Each number is 128 + 32 x the weight over its row's rms, rounded and kept within 0 to 255. Layers, rows and columns count from 0. Numbers have three digits each. The size before them is the row's rms in percent of the matrix's.

# q: layer 4 attention query, 128x64, rms 0.0752, rows 0-63, columns 0-63
# k: layer 4 attention key, 128x64, rms 0.077, rows 0-63, columns 0-63
# v: layer 4 attention value, 128x64, rms 0.0681, rows 0-35, columns 0-63
# o: layer 4 attention output (transposed), 128x64, rms 0.0905, rows 0-35, columns 0-63
q0 082:097135102140123157167082125108123081188100113109137137151187212151141108104101183104163097152130085110183168146111121075145135107100145164093154074119074143120129088116186116188124160123132140
k0 089:107138152091125098137074145126140103116162105112134158118188127130155082114168092115099098067120128073105097086159086156116129189135095147086115157158180078175130154074073154148191137105157145
q1 105:126086139151170176124144090076110144171151120129169126122107171140136160149168124084145107109100134140115129150123121173064194120120163091110094011130085161094082109121126141128084121151096154
k1 097:105127115231131158125124140150151071094068100133118138119115115124114173108134141132138107150149109082113145119113182070147111115082123157094161231083099111147174150120174075133148130146118113
q2 128:091110087180158199124123110084136145132140134132181137152124175154129143131087161166146080142112106111104165195105110183087175108082148068073120097131091149087133092176118102099096129103159126
k2 095:110131084182108131102096107142086137097124120114125138126121086098123136093132105160199138167130179136151160212119173165123093098112115170115087200147135149147128126074186192162115120177109114
q3 082:092128080145168148130166091134093174163080157107194148090149192157137116081119143129159182163096177154117146108132074147092160138102143078117095083112110140110130129160140080121156058114154101
k3 092:132173151100164070096108136172133086114102104139096115074087108086074176097100116135126152154076153128114147178103168131069097096136175088137112148153085108149158125140168166070074093135115103
q4 110:125145141166155129106130160128145142085206106171133149158106124146103162151125128185104139184075107117148173204124143132109134091132182096076127075155084111052118120098156138193114137101142135
k4 125:111133117142153164110133124089081186119108101123129089118082055118170104087107106194174123113160139144152132170123115135109099089107143095096109151083154183072127124158098186080092116163127064
q5 091:158055108110102145119112124139096114199143132119179124116155164113061115156092110083132120119175135165110126087092118121150126084168119082152115115104167082101129138097105052207140116086133167
k5 108:132139129134133141134129107104118105122134099159170077136109110084082106112104103241081070113099149110150123119190126072133129121100149122130103112121160221080112136158180117117159107168096146
q6 096:112147114065171145088094076203096170111064137138125119112158139134166100110080149070161151115149192097095098097112097156159131157146144127119114166125124137145088189159113154110154130082094173
k6 115:120158138107115111162169146138147166098113161115126147081214122179126129158067158206068140082119140107077121152141136123132143148158121130164160093154071145139123153155164049145155101097097134
q7 090:095083194172083076178097130147132106168113130109144091190075134153076171147098121104129123094097187126117139093082175158135095130140077122158103180092166121132117150108137139159158081104115124
k7 096:129163117132173154115081092090133141132142060128113101133055076138127129138143094155191112160189154160146115090089128207168147075147146135079102158093166160147122098150163133138176117158139120
q8 104:087128095075115158163090128193092112128081145156138114119133141139159112128070149079136109127216179105119063115114153134149104158124099137179156183090148147130114131154120059151175107106098157
k8 127:135108120177126098106139159137062135098141181112141147122136158132120148179103120172096118137072168157110143113114124177220153135116074214098153141092129143123146124146090132109201119114183145
q9 119:163120150125075123142080080098102086165082096110120121122135146085179111092152142123200120159208119133148142080154155093165126155123086140176128188117153125145185122142117111087131162118112064
k9 118:148133128158163139107107108120124133175144071137096163097088099147181105040156110075157122184175139150157133086095109168163116087126164150054133137117135145164118123098088108171121156167101082
q10 102:120080129121133152130158137137138088113187139148121110112044172137163085155133103156132093180085135107120126183180130137070158115102102078191116080149077117139106125095131093185172110117093156
k10 131:104155108118140128164179206126145138084074158135140137078142173140120147174110157062117110128110153101071095220144122098081107154166108151201129135137101094121119155136115094121140120116147173
q11 123:112102155134148128102100112160106148133071163091157153134142130131132084200058125094127159112131166119058121134136113109114131173129158121122124168101143080174086197172102111107188159152143200
k11 111:105112114158142152110126117137112130120086170113158142089128152118079127172075102087135101113085199097113136134163097148055206149077122148186133147128129119072104126186120140122176140079146180
q12 096:117164089120172133135157163169119116084166039170069183156158113093144099109121114132151143157096110122131161125052115071144151117150137076144149064101099131118119139150159169157114148075108140
k12 096:094098100134152108139143100108132126067167093161127185159154101150231115138135109185091150164100073112099130106077112137158143213185112110135110144144107146110116094150137099096171117115110143
q13 082:171139137086129120151156116075084134042183127157157125160127134145090120205128127157112156183200141160112119148164166089160099136090131113161173131117149080149129122143147095137175153087083125
k13 085:122110189087131140187189173128066134134156088151119110133083147108138062135069095122110122154178106118157143054152103110116116143108147185128149057140150086170154113125123156124097096100148132
q14 117:140143150137101120093130069139083103144096094149103152086112149098152136131168135182083129194109173183149084174086158146153140130099086094106120175102151125109108103088166080165048105103118123
k14 116:162172116121107134154154123153169090196127176115088159107118135125149126127096132149125079129136109153161116106101054111065149115100137145140157129136155158109060046120139107227089132122100127
q15 108:103143086121060147113094069120134153101148110164101108175082118113112147174131118154184100116177138110127155147090128139179082160135147145133208115108026108186105122141132137093149137139112147
k15 108:159163148138128124145143161068123171101131062138108117090094094116121172112133141128098134153174057121134143129159191140149130182108157121147152112168105110188125073141117146043104190163097116
q16 096:120173070144106087135152156107097135085139095137109130194115125195146096182156114148113068140107117165093081140141145163149137101071176133149080123072162120153123163120095164126081158185126098
k16 100:088110131132133102095175190099097149120162110117162094135113148071155068116157147115146203138099155130112118093101148120119151150068151142124109118150119143129120095132081142063122127248148127
q17 082:136170093152118108104068200132103158111120125123120136171151138067149115068161105144143172195155112073172142167111137149067165091163195106116148154136150097093102151128163103157149138152119163
k17 086:073151105172151101134133136111044138122102137108133181111151109122155181149110174145145152181143150108082142084124042101185159072167127136153157169118139147146073158116100117144111177108136115
q18 124:097122122083120112117109092141180123139194046157076064124135112105096144141064157166119095128122127119127166141124159179045082099113167119124140119136163148173100091123142093165143136114129176
k18 118:130159105154107170105132165103102165092141094136049128105092144131124119154113130193152135154161126146066097163085211133121136119122149097133053115135133122152136045105116093195117117155116143
q19 110:121124134162177160200137155102147200046136117110128100116159103105157119108132156144196096138154142121168103150173093146127112158161071189133096097084135122066114125103099067132119133125106131
k19 112:160097120169151128116159120120083135133145165119070108132155163166163135141165157101134052100179163060087179115092106158105069090156077153107114162129114148135180168107130075105115119108148090
q20 104:087150228141129156162122165100127109093113116124078091149146172079118102163134118121092175073151115161143132089115162151138096079124118071080152095168154103117111173107152104138113092096069119
k20 103:145144144087047144179122131110147126122129130167093119183120174147200106172091149118165139119116103155133088110133093072156096133146057164107109125155192098109077134121174114133136127075083114
q21 105:142165133111104093107103128164144126125098180181130074130100116119174160136166096158129133130103137142101190166098131174116129150129136159107177056153064099121096093126145101189164128142101039
k21 101:117225103097146093135136132056157167137067133167151142076116100124141157101165123153135157179145113165142153188098158103129147117114090154153161131169102108127078125116130087068128158096154085
q22 109:159143098106126191053149117104124148111135133097101132135138173154104165101123124120131026124155118141170117130118093172070141118118148145117128090093087168122156113199120087157094182187097136
k22 101:178071106119109147071107166169107137155101110059086109117130166128162164162097111123116139170148175129127116118104101167116183112103100172163160139110049157152155112086136091110086170093090105
q23 116:045159132176091134159144112138194086136110154116131140108107174191165113085150141130132118175187102180096131105132097091116088146097108171119178128130125089130140141119137118053130105093088086
k23 105:103089082095127147140157112144177091132096137128131142099158102088103140118150177062068135161172086171116134131121121090078057097158142170106142076164123082115107145127164195120164142122161089
q24 101:188140071143150124159133118095170154120117118118138086127169110134095135125102086145168077152191194123154144116112126127084152071143150124092096095137170104126076099081069102194156174150112106
k24 105:169172147132153117118178121159118194077101131112126112108127124139101051159113169163129125123130164153120152039115143140173126121152178140068130160135132147136179162061136092143168184110093128
q25 082:134140082101092108137161144131123126188150124114149152110129162109120107080186061084108125129073101052117093090121144165111158154107118135163188173124203121114085155072146147156152172137141134
k25 080:085098100133124134137117132118120170139131083132183138157100094138059152112157176120116141093087155207106186096078108144192110181160153146187128123115150129140087091126144201139128159139147098
q26 113:154093144190158124143142100105180157123046115093149155214080088156156108127164157115141108162084100117097121099111107098192152130112178133119147101168156136137126112166133093095103172159165103
k26 109:136129086166173096123120062148122157135087158106153158100226102097096086123080126077161160098112130076127126174106116144116162130123114160100154101161111112187139112150152080126201144102133143
q27 117:117176096114141134151161140126157167130063137120119132162146113074151144166114091124122159156146077122194146086099106122122106125157108136107121079210167102115066192154164172139113075096085111
k27 115:148126112094137181170130107100154132088097162126110145216147087167097127166166128158111141125120086166149170121070086106143132162203108153116149070143116114097058190129114127092139129148102127
q28 103:145139145160124143156094140187110063122086129144145136121124183086123120116126119130131086143171103142087082154136168095101104123082148086160181128201116146116134093141202097159178110070149183
k28 114:112139145138137119139152177131136131122151098086091173071088124125135141132081114128184071111125104154137091176115150104161133071189123143186148120179105152073087087182156165130174066095126136
q29 101:148110088116090157141102080166134113126113084116116106166154127165059175145103157136172119136159183117068104080093143130155123127193112139147149186123105088105194134141114109122148063119106190
k29 088:156170179137124092143114108151116098107162102105140107118114150092092126121097098116106092144220129122143177084183157090152125131195101160198117082117117137126155116176107141173166116172104182
q30 114:174136156126092105147135141139102126146165141151078154061093185118124127142142123080091089118152090208177137125156093159135078159160155073135126123141164066071112156106143116105080092125093158
k30 111:121126097088140152138086114112118214153151140182095147129087178101163113174144085116116127097161136174193137170090094118091104172136141135179114106167118149066099134089080105138095149117083104
q31 114:144152105147168137138157136118148152163113182069117131090153162134148103118144115152104166194151119130098135156156121090179092130118100094142053123120137187088130035145078128104073116119067128
k31 107:142092097095111150115151103160155141172154113080048113070163138122185091125171084075088110142128110088171160122091095146149112108136127097149119106116206151148131196097161143163152114094130131
v0 098:098107165128166095091123097144079139180087079144134130148141163151162153131110129167143103147157126105159183098052098107104128138108124109153127099152150143178202223101122154111121083079137135
o0 098:083109119131059165179103150080088091130113136150115112086123172154176113148135128171077154050159132146087058188123151111105071152110098121127124114116170119149154099133150110116136144123065154
v1 088:157137139115073143154103167115082133083144131188115161129105067139185109151155146070203139113135112121142101069117176160097093097105198099124111150185140156164109161102138149120103156123121173
o1 089:117116139115210176149159130136131137133112180088110105095114143084146163115164094132097098139078098138147177168029089103127150163077111136110075097123126127116161161097127172116132072132129081
v2 091:139049165107168157148132106092178063124099099190184125088108156163142143155154141170138131136189108100098126098194130122135100150153117143151081096082130137135092109102187147084112116123165114
o2 086:071176096158153091175136159117091161122106082142114118183150076157150104127153153129103128162126111103212160158104138150147160119111165155090139162180112138161138161174122162072141171131072165
v3 104:129137191099068122113130161172130136170075137121094120101108161147169164139104136112125137119144111051170140075141132165164220109118153114127105100102121165127095051166146115092124172123102100
o3 101:107154171108164132119103113109092093136127159106160164139232110147056119111141194164134124102130114124132098156118165136175084167163147178141225126138125110131153154107142133118178144106148151
v4 099:174223104110175122150102117131153142157127092098103158077111154150134144115150117100101118123136118094082192131126150069084095141162087190105100112123137122136169148173115113195168156073123111
o4 094:199153148185109146093133136126139137141150106090119080139174113152135162147157154139113146085180134193181119059100145143136142139090093087129153143150181119120156139165221086120104124161156144
v5 098:130113111193119110155090057171122141047123155094091139169103048159122122154130110087074157129123091139145101100121147115158097084135155197070119130132142168113120120074124127135161164153133130
o5 100:138122161085174143126180163096165134120189122142163051109135100059115133072145139171105084151125112116145152116139125040096178086141171140116085101128105105127133141132173083115105151105115089
v6 091:118145127160131107100165169217125140110103118144151118167089110070151152066114111119137145066136122111145074123107139056101091180099145092137168100137099111152184153075099130111098098126073140
o6 093:096155171179142202146079159071136086125154155168109087107106106194096142112090138127154146101149095145099113116091114125114111084091051167146123119143165098142175157085130154098100111170140102
v7 102:167158169133142140092161126115136095125203102160147119195174133176115087104121131089115099137131169114137032146150115212131152160154166089122174089093132112122136158163078144117144138150135132
o7 098:135119153100142097147107199111139217168119040104082165138150145072147179133112134130124170097116146097109141121084137102119053139128101130178108115120116075163114148121088153170143138154104125
v8 093:153090158147144116139157122181140087122118145113070159151128099141092140114103072156218124156147155150162108116098123167154123118167073136141104185151141104136128111125022186096158128164119121
o8 095:115150079146100108152141165136105095115167104141119160153148153160176135178116129158122183170080140129091100170113122101148129159126165170150129099092120103146103156129185047181168179166124058
v9 099:163052116107167108110082132139162171122100096123170099115153136083108115155187102152140108113144131118159114067166109152112066139094151167117077112143170134107128092046194162138134148138168113
o9 112:092083093166123152136164119161104049124099113126130106103127066129167142082083138138121139106094093111112135129120158089074113120143179138161135127126076104164089077181154091054100183119107156
v10 102:143162170119081105136098092143104051105133127137142185128088133121134065103096132169116153079141171124128061153085129118077153130162154152151143112123077113101179143187170155081153144096161101
o10 093:200169162132197109201088134137153144123116128112113138101202158120152155070172114138154135139114107081117120191132146108138125128148097102103125150086157162124153180148128076183147101072134116
v11 099:124087112094087117077112095159132067049156139166139122143161159075160152167131111113155085123135140061110129197092084091144141090121118134091169148101150117138130125128138097190163128080089105
o11 104:120171110140143141123154159154121159112116163065098093118130131151121156162111082131070068109118221102159159170132126175082081130145127139167080150049143100128113157098127119147075103085127144
v12 096:196162098152094178126159161110162081093125119096143155096139103158110127165140142119097123159115163162155108161131162110091207151128097144151139143206103120076167175157167059132121131164125100
o12 099:176116108127138115140109162101197163161073170096174143153129149092121098134168112086141123196134126149096161159147129143140183167157075081189141161110133164115096143133143150101118137058185151
v13 107:111135159131125089170108106158121177141134181089115119143146139147079131051098148133168108161193112068134140125117171111129107135148101192139084063163162171142087099131138117202128115114175148
o13 107:124166070103147168121145146106115106162113152106125160129146105165196105102173126067169134064145094121156163105142142130138130120087183141097165150121119118025133189138185094133108097141107131
v14 108:049121126151066123163086079174109106150154172139174078148133113077136121139149151163189097130104143126141094096100104148074103108100120182161127144123139094085139151106128075068117108182135118
o14 097:086101144098128168107085092135182125126062166135100110080099110144153152133142114111103131186156067163134122197136181111085119160135138143118094110117072100072098125158068065119145128131160100
v15 129:095112188120096094084161078105161123135122153142113147112115111156114066112151098122106088155134068157135064100142100149103152131148111153148205156194136083153101168105091126185140072143161137
o15 114:174138105092102095169143184108068119152132078131076129193164115110181133152080174148164111081127136177101159109131119127177118113144146148135060133087130131082083090135063115127165138132148116
v16 101:113186109155116103127154096166167088137120198140104114112146106126074075106138131141097100150083141117128099145043148159126152096155179119184089133093106086169101153115154201077134146154145122
o16 099:126157138117148128163072153115056177092196122173124097143139145162146149128176121134174113097133100139089095144076169123074133093082082166137147114155072119071180128122132123102162143116179106
v17 095:100138093123092092135126089109113137147152116074173164122114165138069166163109129132148139100108152158117153127065175167101103125128128164165052114230126133142124135084103100093151090158091088
o17 088:120066081179162094117084112100131123121091132114095156098107137092146109091171140078143136124138145128091177147144086082186152163096123136109110129032152117082124079164146080087132179135125122
v18 085:102151119111115166144094089147104070074148128047141140086120144141130161127121090163127150099149102119115164100112143194092181178117109127107131062131144119127133152089108100179120147026109133
o18 086:137156120118093160101099116168163182176062170165116083127126109115100122085129111141125123116183129060141125068146098111175106134075082169181119129089137086121130084134165083085112159085115134
v19 086:108095121160132098210075079119176145072143109115147141107130170079095137156121158095139100122137149147137143057118123124208155114106118158177141119103095164142075137118101172106106155128191092
o19 101:132177142122119150154093159134098132142119105116117108154065068166150136060149173163118135234126119104153115134158182126171103198152183137098100167079104109158138095124158102126132113139132117
v20 094:085135141083100121145096148130086144135199134149153154068148156112058087125134115082208096155127141090140094122116061124096136145125182124119188127110124175127113128070143168129123182137096115
o20 096:125088131107135142170135095141112150106103184144135142069147108170151123164092124167119070145095140185080111102107098103115122108082133164179078187083092101158174095156076108145089073137154137
v21 098:128133087135152165133069171127132093141183167144093108108146091127059150071121172073178133073162159151125112183104097123105140145125126160108140153151137070123159147169182150101068148113166131
o21 090:139153134123151180138100129109167150074101123101099199119081126162156125117118060089105102126097089127126067135078148098101118113161112103167062128146101190114133124143155130137111033093132153
v22 102:158166192097121151145107161123123091137135126100106075090095126188200112173097078117129128074144115126138161153137083133114112119054120092146166094150140180112114156086133101188118065104133121
o22 102:156107083106139135155157123121106155181108137127189155108186176141103139140086079136072120133172099114079083096122126110125110165136112167138079088099170151076183161181093179099121112114115172
v23 101:100134116092159099208139147094145092137143084072135142073148130110163143068098157183122133076131124130139170091119149119138130135101104158074121100136088149167168179052127094137176089154144148
o23 099:146158080084083131178143145079131145127084132179114127129113093143146119104175122130184137173180056111156174075125138161142124157155122141103184080101147132091099106165164126102076169125142077
v24 078:175100157150138164148115103107105127186128114150054126204150134137119143117095137109105172202140177119153219103115164105114105151090067131091129132090164183095128134139094115103136135127105147
o24 089:090133136073157145083155173091117106174135084096154131096161126118170043153131118180166140109150135136131126162168077120153169110158138045137189130153109101144148132133146063168109138163135140
v25 087:199094121085211134133173057148112173130133130177101168142090146119179182133148118139119077135109151158086132125131154180140138140084146126136075120162131148154127163096132143170057119113155118
o25 089:087084124171071101157163092131119075145151102084129117175089141132102124159159112108114103129085085086089120138137105114127158164140112115124137070119186024066133129139120182138169110107125141
v26 093:138187110099107120126158140027102080152114177209165131154144125127179126102134128127142133173137175123156107130178140111095164131059097125202137136160140098110137121144177166152155120140137132
o26 089:150133118163165148097158143189094123163102161098077135137119146112139105150201104077138140190124123129180087136121104215154131142145073112116145148109139144127101194136075141135159146171164179
v27 115:160102131136142151122197146112073132151187116123156092110095133082067134135106105112162069139131109110157108114135153118096098173123108120098140169116157129102045120191168175074138128191169126
o27 096:163133095144132066151108172114145146182122098112110132084168151147146167141156122120143121122105108142134144133162148221113212126078183107131146143108075116182185138075156073133108101132138143
v28 101:115078125161098158077131109115066173150098152126112140163087105085096100174165110102104097107142095106147108146070130148126138117172163140176092158150156149173153107160090138069074142107203147
o28 097:132072145204130129125104169131136135120149200112114142103144178090138148134108136140171159106109135128128067180205162095126167119112151179127118135122111177111106115089191140130173077111107188
v29 093:186109091164095155092143155155173142093102113216109138167090170161114053192145147152104173096090159112098166130121102164115145134151163128119060117126145170095154136117105120119093151106130139
o29 089:109154172135128131097190061130136131077131129093175135122161163074132180077167144106129141128118156077119120143075155099111137177099095117173144152133118098109157104193098188118172069150117145
v30 086:146090162099162068141106078104145113154145136169104149124214191117156114171143121123094121077132102122150126123125184135107167169031110115109084164134118131123110111104172174107108083105141147
o30 085:125175114124119215120112153161066120167105127103137154109087117115111157104121161125168124108093118092127133135165112207111099113126157124063191037124134111158111127169105119121075118118139180
v31 082:110148164130131093098085104124145117130063131133078129178045148148139110132201100114136128133096084187142134147105139176153087101070116135083068119116118135087106168150130149155102161086095172
o31 089:138145122152165173158146059144082134128116103120121132149106083081099145159091171201154085084183141121109106132110143097115191181123178120112171098146143117150163081152107083110155126194120106
q32 083:126127120106136171110116156098108080114087128108150163092145184135133135130152171128064117137185130143200084121169082115168142090090091114154131107148126104081127058112110158070149109060143082
k32 089:103148106090081116157165129112097087113166089182105116123110111138182124169105106144086098137148096136125108144152153171148129142186066075093189138167132099095121096080104183162110110170184157
q33 093:096130116133139115087089143087166131139146097119135190183165086112095183146107132107125152183161184110123175127163125142089171141086164092092216153128111105157089114072105105111140162127169135
k33 078:146121121098132094043111161148112158111142095129114126127145183119127126100141069091166149176164199134139161180177114066094143100129130167079105167125151153087089150139073116082128132135177135
q34 093:134139168070097125169130127139183104092109120143153103136137172190101150167067140118124076108131158130118199083158165175104127120143096109185163145107094100171101106075103188165108108141150136
k34 083:122114157061162134092058146141068157044075139139182169131159151133127079106108058099160077162144162135165146093157115116152141092134132118189104139108145134155146133138117118144126174100145138
q35 080:112123100172142125112113126100151151095082096102101144089135140100123132095157128127110102135087143145093131115167124130168170199152174138071225118121059099119147104116130211153110178100091122
k35 085:151121107168087115181122130161129179145084124106145144084162104136092049120145159104135089134132179084084099115144175124121110124137159159122196159121104103131212131165137203128094090114142126
q36 110:114130169178183157097111152138094123145144117084119127105075103080101075119160124171148126154107101151072105179168112086167195066123149155074082127149163124164151148171138140101109108104116088
k36 073:154174111052206147144160121140159104186189132132167082142083081163133135146132137159097133123101100158125136126112131163071154093146151122049151195124116133176150154142177131124126152131138142
q37 082:145155108135136175116127150173118101101135071150101116114066097139127049156073113206115138079087121125139082111093152148155063135132105074086109096124141125120096099099160097164162129082154150
k37 129:080079180137126122145098143085094118052090119177129197094185093151131103073077142154143129175155139137104149110154166167121104108133117072125105176123134136097126112086103120152153169098177133
q38 100:120088125136087079107113115073128121111073138083120115126187117106126160112140143156106119115133076123122092188172133084085201115127116171195117137120125159127194135174117169080109124142121057
k38 096:152180118127126089106185105149162125121164112149147067150119095115105140174156148131139140104072118182123137152175164114102172139119164133084117118075049129180110168181141063089138161169125127
q39 083:162105128165077134117095119145104082109134111091112090087177119115077149136106223174147154118129075135112096109107096122121115128085181107151070103170100119123173194164120107148096114077135100
k39 107:102094178119088100115158134105096155050094130140093132076136072152157142072072159095154135078192102164096150104158131124148128139151134069155128168147103113086141102092094110132115181094156138
q40 117:160128190154072143129080133085065135123149123074103107069133129151050122118112160147153100091169120130116104144162117133123154106142137148210055160095127148138168142159082107121143096170125115
k40 120:168121166157118085152196104143141086133174109122118106084123132143152117145102120105136159141153104169066137158172200115115175180081149091086057147081093103117097169143117101140112118180150113
q41 070:130139134150120101157161094095137127128169124159107134147184119099119094100192111105146182119107081141175124185096101087085104119147203117101117106154132109089110146158158202092121129048115085
k41 100:124103089173132127210146138105107116151118108109090155142131119124154120112166150143100108139147074135165087132109086158172101112137112102139165123093178184082174131121116230120108133047101105
q42 074:151109130129113108163118132090124203145196111134112061164160165128142092157151125108091158087124085104140208109121115199201085147124113121134110134144142105129164083103079136131165167134101100
k42 112:139125088159100096147161117127196133168186076140128072149137120111090115120188128158148124105100046144128122130175178160119168093129153084128088135077133094175157159179130094162141158150126099
q43 126:156085112130106109085089077066144127106165069095120126150175103133192095096153106166169129132164080163110133145165147106139181095127131169172124114159148159140143119168104158112144169177107057
k43 091:165158122121120065093115130116127092109137105129110097099136084101139119117163062064142104157149125144103141136105157079106164160088165101055049120069137094080108127121148074100093122174119105
q44 097:109117097128167065158130180152135150107161159127125090145149139129146119145130114114082127173073058147126143161129100137175151180122200077156218096183089136110114149153135157083133132111099124
k44 093:075128123109164108102135187150159164137092071109142116136106110179091158121143136154102117128089091138095090069135108158129075142137151122193157116147168105133202158203144138094140155094164175
q45 080:140200129100182101113156125123149133113082137112047095147142159159186183186140163153124145098081066097073110131110082159125103128136118127088092102126164149082120135128170100101096147094129117
k45 087:144073104096127196113147142131184141049106131096132062156150140168091160170096161185081136100106099095143065173094112117108086145115101130129123128112117128152096099114161160116131178120142077
q46 100:094125144095153199089187112141149121191102125116202151053095159124110156165074076120116136177109127155147115177069149065122096106104116138115122122085141109163088154106137136118140112119150126
k46 096:138152139090104135073102156121070114164136156111121147119111189160162137128129071053186114139079153066158166168083158128149154111106133131146128105117131154083121110046144123145085123084154160
q47 081:123151130102112154097146131118098087124170184123103141100158154167163110111144209135109107193085084141153103186144141105131138135128081138107082147107149185070071087118092070140088102158109136
k47 092:167098135115188141110170091140155159137191141182158082141110153148078128130163143140104094151074144173141105129066141131097168136149124160104061130090134138081133129191094097155182129098088155
q48 081:106118097142131139162117113118104128178195140189144161111110171159153113120124107089125133180208156118124152111168093114163068174129120108080101105072164128075123088079087114096115153169093141
k48 084:177134107111116156112201089165112142187137156108154117091100129161172077141113031121100087101109100135064064130120121136146102117156112165143115103079145124109171142134126143114130111167064152
q49 095:101123092084154148130228127132139106168112152145096127132129085169141166115134116134097106151067129130112107177011115107128172135157143153098120150111169090138128127189151161135091131156114096
k49 086:127134085122137163077110138150088157140147133123167094130141148111119107168134102180064134108025147163146093137056159125116176100152134137111144112149138109143123062073123169196137129096121163
q50 080:062131085129151121128152167080150079138161141166150129143166114146200106140128189092085150136129110114205113176128119075139113070136136149110159114200111115130094112151128097096147065122113095
k50 084:105132128057183107100141126172126172142142155120181103181104148130127096090158159127122110125082087160160144072166105121095136060115136151132124121134140190172145118141168129130120162027096111
q51 078:156113157101074103117172139110200132072077067085093087168126088140105104133139167075090106073153068115139124119097128124076111095140060164157138091128102117097154126123111115160125111141154105
k51 076:108154095123111163095114091121206111105118130095193184118150139156132098129137218093107163106124138140205132137139093119091120140140145149108157052113096163149131134133162079149110195111147117
q52 084:132193090168192129129169155107141161100096141103145169136092114094101087113167155138138112098082171131123127152115135090152140134144175177101108116056109115117072096175109128055108158100092081
k52 079:145175137129129076136105115142136177166150140138159123113172168130152117136159101109138184101089160109110112079084109146097115181164079174063111112127152108213122093153140162077135080075097116
q53 073:179147153154127174175159124182134145121139120135086148178149176097045148119109080129135118184118110128094121107088129106074165098164181123185122110166110142133106114128133155169082103059139099
k53 074:094114154140076165188170134131165112110151105111147106159137152111080160117097134119096197135136113145114128097111141099201156140135093075161155074171114189112106077083106117087144183086097126
q54 092:083107130121095152129086079159100079104113096117074132106103207124112115151105164138139141139135132098144099056088137168155146132131139130145107186158108171168162150142134061081166089197108116
k54 078:052074127124119112157109142182096126125168072110056110073145123103129092147171140129176113171170166158125076140085111135101128110114159122115105141144085089160138142134148124150150134226136128
q55 077:149125166149048122073135179142155100145198138150115154069129131190135166120156154126064168129166153148082113172153122065113132108087148131115123066099113145132117161105153156089096117146127164
k55 079:163139094119165112112160114132098100144194164181177199155108109182106147128091161109119159096089159113093099163177135066101165137142157102136107128061089141121176135107134180143098174132124129
q56 090:166122114139118117102120095132117080160171118129148108116096083129175172142071155169103151075124074149104108040092069102147106090147145124100158169127096108126123158074124149185151129175126077
k56 090:092116099054094130108152121103079111152121115119160144116118080150193117133062150158175145147136099115106107117146116063170132083110079107084165172136138130151072151117098085171180167138167134
q57 083:124187109077182105128111130160102131119145107123145173146128137136126129147107026171139104089066127125170124117162070111163136147140095117127095082121092161117159164193145157138162088077178140
k57 066:108109107086157111130098203097126180107088116142105139122190113123101163182089089069124121113130134202185185141168156159144139137173095149104176129173137173072139118147118142120144114144109100
q58 081:139127104084094146177101126148101124113054127170176148106191087126190139170186149160099068134120161143111112114145115142138137158157157158143085138127150151082094132173128126132129070094159202
k58 086:127094114152116093128122156182110103110134108161072130163188189093098119124112108133088093099088153103103128172140141115105101117109114172085135085096099155103120090212079103149138044137160105
q59 083:171111125113111147141208181217158120140133112104142144122077161119132065122141153118106142169089132151153155168103089105074127108164158089083100130133112074139094180145138172104096097130138083
k59 086:068116085136112093126169134130106136108174131105162190150108119157142075136133111093121122117095140148096145054118158132109152176190144034134079103117162081139105099092111121167109189101138122
q60 082:108142137131112124160093131193154130108108112174171193081117177110140150138161094171077133120132087135097149088166117159099144168100077095186129102119067182095154072109087155106130099162142131
k60 080:055108105092051106152164136154150105074128125144165103099091109137090114118122129075142102110150146152089153114115142043103117095122118140168159172148120105078154066160155148123163129148087076
q61 092:084106121122145104142135138043188160161145098150158208163143185099119151130166137107121115135139188130147177156136126060094164141121130107134093166113163119141144067155088148110171124146106079
k61 092:150126118116139110138139089151099174175138146119145155122097128124122115164225087106143154115093162126159119120151114132171120166100143207126110066169150142125143087171187122109150096174050167
q62 109:114079129144093141111099103190162102185114145117133068073142094163064152124129107133142125045073137108158098146133105118097118109175127095141149135135141154163177078127147090175063158145123143
k62 099:117109199124101184114180113095119156131121096125133183085097080141136078133079176189107115132136162094129184122160145185115191100176156076153140175174117124130108095117107090139137113114126139
q63 082:136122143082161108138143112121066130113164091105124122172122153100145177078117123109229140158134102188101143074144156146092122177130085102128141080069165093158159121149139155108156123150090177
k63 086:114190122159093141160134101042131123130160124074063118148138115081145204172083118124116113146139111185128127165121138128130103136153141062136136163146149162095106142097159111182104099194128156
v32 083:184090188132126101130149121107125058142159168163103106163170113130170155170080193211112151113144172156139133151107117165102118139147154140147171102130120116145123098112155136080107073170085091
o32 084:134107176143098105135147080126183181110115080114123115105126094178120137097120114077073061109088129072126130064155129111129161090163051130105134177127142159089082161158095133123109092142146103
v33 089:160129127094160186129166145214139174148090097131176138118101110134117167107127099129162148132152127092122113120157176194113158162155099123141086118096138049169144112130188075098092128161165106
o33 088:118059112163073120099061111119137098103127198140169149121153172096152148109191188050123131089135103158137180120110104059157116138139130146145177138130130144131115129127087154162135111099088138
v34 078:147112103116157106090130176191208214124105148116154123109149145131116095130134105124140144124129160169162182110092083145162130110073098185169100141189135143150164084125108154143079092123090114
o34 071:131113171180174105116097103093054112095146098139102082088151179081127138088090154139157128154105073118133112158136161105128136130101066107099135120162147118184179136096087166120195178121147133
v35 090:119089160093168095152116141089124048076171132105104148131140109149137198157099144100153115074124128093152123132087139164086159136161141170163100158150090160144089144152192089151105151060144108
o35 089:113162135123077085112178104143167113133134153129085123093153099154111150114117200094082107119140098143115171128150118118079190146075156132104177121104118123146124068119082143082086157195113059